Part of a small language model's weights: 386M tokens.
Each number is 128 + 32 x the weight over its row's rms, rounded and kept within 0 to 255. Layers, rows and columns count from 0. The size above them is the row's rms in percent of the matrix's.

# layer 11 MLP down (transposed), 1024x384, rms 0.028, rows 74-90, columns 0-63
size [102 102  98 101  99  93  96 105  98  94 102 106 107  99 101  99  88]
[[136  84 136 102 143  81  92  96 126 114 134 117 123 139 119 117 125  97 145 137 112  92 136 121  71 154 157 112 112 107 128 122 158 107 195  77 133 108 101 125 111  87 158 133  16  75  98 126 113 149 153 131  66 147 138 160 108  55 102 170 104 163  98 130]
 [ 86  76  96 136 129 104 183 115  58 135 103  99 139 107 149 169 135 116 113  93 137 151  85  95  47 123 126 107 114 120 114 121 135 129 112 122 137 135 153 108 130 134  70 146 246 107  92  90  78 179 156 166  89 242 129 109 119 195 119 131 131 109 130 193]
 [135 141 123 139  88 215 129 161 111 161 132 231 105 141 136  96 167 146 109 113 146 112 104 134 133 184  69  87 144 126 152 130 233  91  98  77 103 114 120 156 147  94 124 136  59  90 100 111 125  95 139 142 145 147 137 132 108 119  88 134 171 113 129 132]
 [ 98 159 150 187 145 180 144 118  94 162 125  91 134 127 193 170  86  69 148 118 112 129  81 165 147 157 172  69 138 129 147 122 109  54 115 114  89 172 119 119 158 129 136 222 130 159 187 109 108 182 160 113 155 164 164 128 124  95 115 127 124  80 102 150]
 [151 114 145 120 150 178  82  66 158  70 119 123 115  78  80 156  72 126 157 156 119 206 138 119  88 144  97 107 162  97 167 177 102 172 178 159 126 138 150 157 155 137 158 136 129 120 133 130 163 208 158 123 147 183 160  90 100 142 150 122 156 162  92  96]
 [131 176 159 142 126 150 150 135 203 107 126  93  92 155 124 115  98  83 108 135 126 128 100 126 128  94 182 149 148  67  93 157 150  65 138  71 196 179 130 104  83 230 134  93 184 130 138 128 127 111 159 135 141 118 151  88 177 136 162 150 108 118 141 155]
 [122 167  98 133 166 112 113  72  72 148 102 142 101 175 110 140 120  96  96  82 119 121 111 117 164 139 128 137 181 117 199 150 118 120 102 106 122  94 162 133 146  44  95 156 133 116  84  97 137 100 114 124  54 151 142  97 116 155 114  70 156 154 129 123]
 [115 110 130 121 110 143 111 144  78 135 217 128 104 104  79  92 101 179 137 163 157 172 112 118 128  93 156 127 165 163 128  90 105 119 121 153 162 140 140 147 124 149 104  90 213 142 205  94 144 170 181 108  88 106 141 156 133 115 121 122 100 135 113 122]
 [124 104 131  97 121 122 121 129 142 106 122  96 136 112 196 169 120 114 122  76 185 151 113 193 191 155 113 138 127 154 212 112 106 193 104  90 159 139 141  83  97 190 162 144  67 174  93 145 100 132 140 126 106 158 102 127 119  75 132 154 149 123  95 137]
 [101 124 140 185 170 121 104  89  58 187 127  88 122 115 146 127 119 109 142 130 172 135 113  99 187 100 148 147 107 142  99 117 115 125 113 113 160 112 199  91  87 131 107 147 255 127 131 145 122 132 125 137 107 110 120  92 134 163 122 132 125  83 126 124]
 [ 94 166 133 195 174 167 129 185 135 212 112 123  86 107  99 177 137 109 124  77 126 111  88 137 116 100 159  97 106 119 116 146  99 115 163 155 206 168  69 107  92  78 123 158 194 131 132 139 143 163 180 121 156 113 108 146 127 161 170 126 135 176  91 143]
 [122  65 203  99 125  91 148 154  94 143  54  89 145 135  71  76 152 129  94 140  78 131  80 118 126  97 111 142  59 162 142 131 105 139 121 150 144  66 145 134  81 121 145  81  44 133 158 125 107  32 117  94  93 150 136 169 115 101 152  95 148 112 128  98]
 [104 131 145 131  79 108 150 105 145  95 153 163 126 128 106 141 152 101 151 154 134 153 114 131 201 156  94 131 138 101 156 200 115 158 137 141 114 125 137 200 101 114 101  99 106 159 108  84  87 148 107 133 102 112  75 128  96 174 112 142 190  86  81 114]
 [131 132 142 133 162 145 162 100 117 203 122  76 151  91 193  77 166 123  81 133 107 119 149 153 134  72 139 101  65 131 105 183 142 134 118 116 143 156 117 184 133 150 164  81 137 114  89 171  96  76 121 166  87  98 157 103 109 129 143 165 136 195 207 108]
 [102  96 112 117 146 129  97 151 120 151 109  89 164 156 147 205 141  99 117 156 145 121 154 161 125 169  89 121 111 105  60  98 159 115 141  86 133 135 156 135 178 166 107 182 110 156 116 106 132  69  83 109 138 100 148 142 162  83 130 137  61 148 127 115]
 [187 137 117 102  95 128 156 119 108 103 126 154 152 129 171 111 100 137 120  77 186  87  91 160 146 152  98  97 211  89 137 178 191 131 129  96 152 119 106 162 125 104 162 105 151 114 145  80 116 136 115 142 140  80  66 129 106 128 105 112  99 151 107  87]
 [152 127 139 124 150 214 135 139  91 170 121 136  89  98 137 147  60 154 193 111 171 122 146 143 114 158 121 162 125 172 116  80 165  98 132 137 118  97 123 123 113 183 117 145  17 153  91 130 108 116 179 151  89 122 149 110 137  85 110 121 164  92  90 137]]
# layer 11 MLP gate, 1024x384, rms 0.0357, rows 75-90, columns 0-63
size [ 97 100 104 100  93  94 103 101  98 101 102 106  99 109  99  95]
[[144 111 160 115 120 190 120 125  99  87 163 149 162 151 106 111 133 143 141  78 181 147 179 148 107 147 138  62 124 139 129 166 146 127 166 107  85  82 169  97 142 112  51 116  93 117  88 145 160 135 139 103 120 123  62 102 112 178 141 133 117 162 136 184]
 [101 120 142 130 150 158 148 109 192 127 140 111 148 111 143 149 120 155  62  78 101 111  99 155 159 108  86  87 119 127 136 110  88 134  80 149  96 115 124 105 130 151 140 120 124  97 153 164  95 126 119 123 141  94 126 148 178  71  91 151 136  83  50 161]
 [ 91 127 163 126  90 100  76 145 229 149 161 147 116 148 114 129 201 142 105 155  99  95 129 139  93 125 157 137 146 106  65  97 143 144 126 109 112  73 111 171 133 107 154 169 117 102 130  98 134 141 121  68 100 124 170 127  80 143 182 134 110 147  97 157]
 [111 208 177 133  93  39 120 213 138 123 189 124 112 129 148 153 180 111 113 115  97 132  97 149 129  71 112 157 117 168 113 135 105 104 163 118 111 123 144 140  74 138 136 113 150 199 187  82 128 156 103 148 169 144  76 144 122 159 103 117 196  98  90 199]
 [103 145 150 159 146 145 117 114 168 143  94 163 137 151  93  82 128  91 126  94 217  79 156 112 191 107  86 151 114  99 114 118 185 173 134 133 132  84 122 130  60 113 110 170 131 200  81 105 173 128 183 140 143 120 172  91 132 164  98 105 190 122 114 145]
 [120 141  33 129 116 107 114 153  51 138 120  98  69 125  87 135 112 170 132 102  96 123 159 124 123 122 128 161 116 149 177 146 167 154  45 162  98 118 128 149  78 168 129 142  65  69  97 133 119 120 107 161 101 147 142 144  67 127 125 100 131 177 124 124]
 [115 187 128 112 135 120 149 119 155 126 126 102 155 164 178 147 158  78 108 117 133 167 137 166 154  56 142 158  90 151 150 172 178 166 173 126 120 189 127 143 150 147 204 117  96 149 142  65 146  94 120 126 153 183 131 116 102  65 142 145  56 153 141  77]
 [158 141 158 140 181 124 154 171 152 107 104  96 105 158 146 177 104 198 177 102 120  64 116 181 110 111  78 135 180 142  74 115 125 159 124  78 179 112  56 119  87  97 138 166 145 128 129 141  86 124 136 115 107 182  71 101 119 173 117 141 183 119  86 132]
 [ 82 121 142 211  94 178 102  98 117 144 154 102 121 117 130 132 122 162 205 104 130 119 179 140 153 129  95 176 105 146 162  97 130  94 161 141 158 127 184 121 100 170 140  72 119 122 102 130 130  86 181 122 158 126 179 102 145 157 101 182 108  91  89 175]
 [113  92 105 170 114 133 105  67 129 166  72  63 176 105 123 142 188  91  71 144 147 144 135 160 179  99  46 112 172 155 134 118 120 207 140 179 169 172 122 129 115  94 104 175  84 120 160 142 120 115 159 101 135  98  92 153  97 126  90 102 145 111 129 118]
 [144  95 113  81  61 113 131  98 193 148 120 163 168 167 119 151 125 109 118 139 184 177 168 128  91 107  88 156  66 192 174 134  75 112 132 100 115 139 134 185  86 164 123 189 116 108 128 142  92 105  96 110  95 174 138 154  91 148 180 104 111 169  59  64]
 [137 100 195  88  91 145 109 152 133 153 140 164 126 113 112 173 150 222  92  84 114  90 145 102 101 152  61 132 183  94  57  92 136 125 185  52 141 147  81 150 157 170  92  91 135 158 126 103 100 124 113 160 105 126 116 169 164 131 160 134 117 169 118 167]
 [116 120 116 164 147 121 120 121 138 155 128 130 138 130 154 133 188 157 169  92 102 135 172 169 156 193 131 128 151 107  97 152 201 212  56  99  95  99 143  91 101 146 180 110 142 143  81 161  99 134 174 129  91 100 121 120 133 102 143 133 149 115  60  84]
 [161  68 176 112 156 155 108 109 170 127 144 133 123 107  98 228 132 197  99 111 194 133 171 148 141 165 112 153 159 103 140 130 129  95 154 133 130 116 128 128  99 106 159 124  97 132 100 116  96 114 139  72 145 108 134 138 138 121 125 162  70  42 117  66]
 [161 147 120 137 137  65 112 144 155 111  62 164 153 128 209 199 120 149 115 115 156  76 122 117  88 167 151 135 121 141 140 117 108 140  59 118  75 104  97 170 144 103 129 128 131 162 103 148  89 112 130  68 119 154 126 111 146  78 162 146 152  84  99 146]
 [157 112 170 161 129 106 161  72 177 141 129  82 149 124 144 115 102  87 132 140 141 112 171  90  96 144  95  94 173  81 132 115  71  80 165 136 120 138 124 117 136 113 123 124 120 101  73 151  91 175 140 122 122 138 126  79 133 140 193 107  98 143  76 184]]
# layer 11 MLP up, 1024x384, rms 0.0359, rows 75-90, columns 0-63
size [100  95 106  95  94 100 101 105  92 104 107 106  96 105  99  91]
[[141 104  87 167 120 141 112 169  99  96 171 147 162 100 145 142  94 142 194 168 129 127 167 133 161 162  84 141 167 164 137 183 130 115  87 160  73  55 131 110  93 130 127 187 130 125 139 151 132 135 143 123 163 112 143 104 126 160  84  73 109 180 121 126]
 [101 103 137 114 189 162 144  92 138 129 109 150 146  89 109 106   9  62 131 126 194 103 118 128  84 162 100 166 110 159 138  99 138  67 148 142 129  71 150  96  91 160 109 153 125 120 139 114 107 155  66 149  99 146 166 139 197 142 126  85 143 108  81 133]
 [126 167 162  98 129 129 138 106 136 104 162 121  92 176 149 126  95 125 123 123 150 148  75 138 195  61 155 222 120 171 130  99 128 126 141 148  77 120 147 115 173 135  98 118  93 187 135 144 153  97 132  91  53 119 122 155 154  93 120 166 146  59 162 163]
 [131 130 141 100 129  70 107  95  48 118 127  93 174  70 108  52  90  84 114  85 183  99  94 103  88 159 124 115  89 143  80  68 164 194  62 101 165 125 131  77 166  83 103 108 117 145 106 119 104 165  88  77 122 115  88  80 146 130 184 140 118 119 136 135]
 [146 187 120 152 139 121 139 120 130  92 156 112 161 144  91 121 162  98 111 101 162 109  88 179 115  85 138 160 106 107  81 160 172  89 114 138 131 102  86  99  66 177 114 188 158 117 152 155 135 101 151  96 113  56 146  82 158 125 141  71 105 124 156 102]
 [182 175 134 112 107 144 157 100 119 114 109  72 176 103 166 178 139 103 126 152 149 168  74 128 171 103 139 114 101 183 173  60 114 121 135 151 135 121 101  87 144 142 115  88 116  99 152 154 111  52 162  65 118  77  78  97 112 146  75  68 151 128 130 120]
 [130 113 109 142 111 151 104 114 104 115 171 114 114 139 109 221 167 102 164 126 117 131 115 157 124 106  98 152  95 134 112 175  44  65 116 108 169 103  98 133 167 130 144 125 146 181 166 152 150 202 103 116 142 124 118 122 153  91 136 128 164 112  74 134]
 [162 148 128  89 140  62  80  83 132 155 168 127 210  98 125 138 158 151 144 121 158 151 108 135 141  87 143 113 110 145 160  59 128 148 157 118 148 109 120  75 118 185  78 126  84 136  99 120 110 111 143 181  86 138 187 142 140  78 143 122  91  70 161 160]
 [161 156 133  87 175  48  78 174  97  99 201 145 100 110  99 108 155 165 132 133 102  48 113 142 167 154 105 135  99 106 165 120 144 186 125 143 124 146 149 171 196  61  82 128 111 157 138 150  78 114 161  96 122 155  94 119 174 110 130 173 100  92 123 157]
 [120 140 139 173 152 109 180 117 186  60  67  99 104  84 133 102 155 119  83 151  93 180 177 105 153 124 127 173 170  77 119 143 153 122 145 139 165 120 162 116 136 138 160 162 122  82 142 142 139 111 140  71 115 114 115 127 154 118  43  87 119 135 130 168]
 [109 122 144 131  89 124  86 121 118 132 120 153  95 112 123 102  95 109 104 145 123 118 162 200 174 112 111 183 122 177 128 153 134 150 163 125  81 109 175 103 103 102 157 118 132 182 150 166 155 162 135 113 107 147 138 155 157 166 142 126  92 170 166 110]
 [117 115 105 173 158 132 122 203  99 134 125 117 148 173  96 161 120 118 111 138 111 107 109 101 167 143 147 193  90  92 128 171 127 129 116 117 116 144 145 183 143  94 158  93 118 188 148 111  91 180 128 113 147 150 126 126 166 149 120 125 140 145 179 167]
 [141  87 127 125 127 109 124 222 149 160  90 164 160 166  80 157 158 125 142 153 117 109 193 137 183 133 124 150  81 106 151  49 159 152 140  80 116 121 101  63 156 127 100  97 112 142 133 149 112 118  89 100 132 167 108 157 100 136 123  62 135 154 140 105]
 [141 149  67 155 106 136 142 167 143 165 145 153 151 149 150 175 123 176 158 130 177 118 158 185 111 139  83 139  99  84 117 153  95  76 133 116 145 113 124  80 103 126  91 130 131 120  51 116 154  95  91  96 148 108  94 192  88 134  96 135  55 146  99  85]
 [121 136  94  78 170 144 160 143 129  89 154 130 188 105 135 133 130 160 121 129 195 143 114 137 127 116 148 135  96  83 146 127  70 136 108  93 172 130  73 152  95 101  67 195 125 112  84 123  74  92 181 150 121 179  92 147 137  72  96 132 134  87  94 152]
 [122 114 198 109 128 159 103 135 165 103 116 157  79  60  59  33 101 102  73 177 157 135 162  98 131  95  80 133 163 135 122 153 154 117 161 120 100 126 189 129 137 100 138 218 125  89 140 157 147 147 161 137 161 118 136 153 100 149 128  64 114 143 154  77]]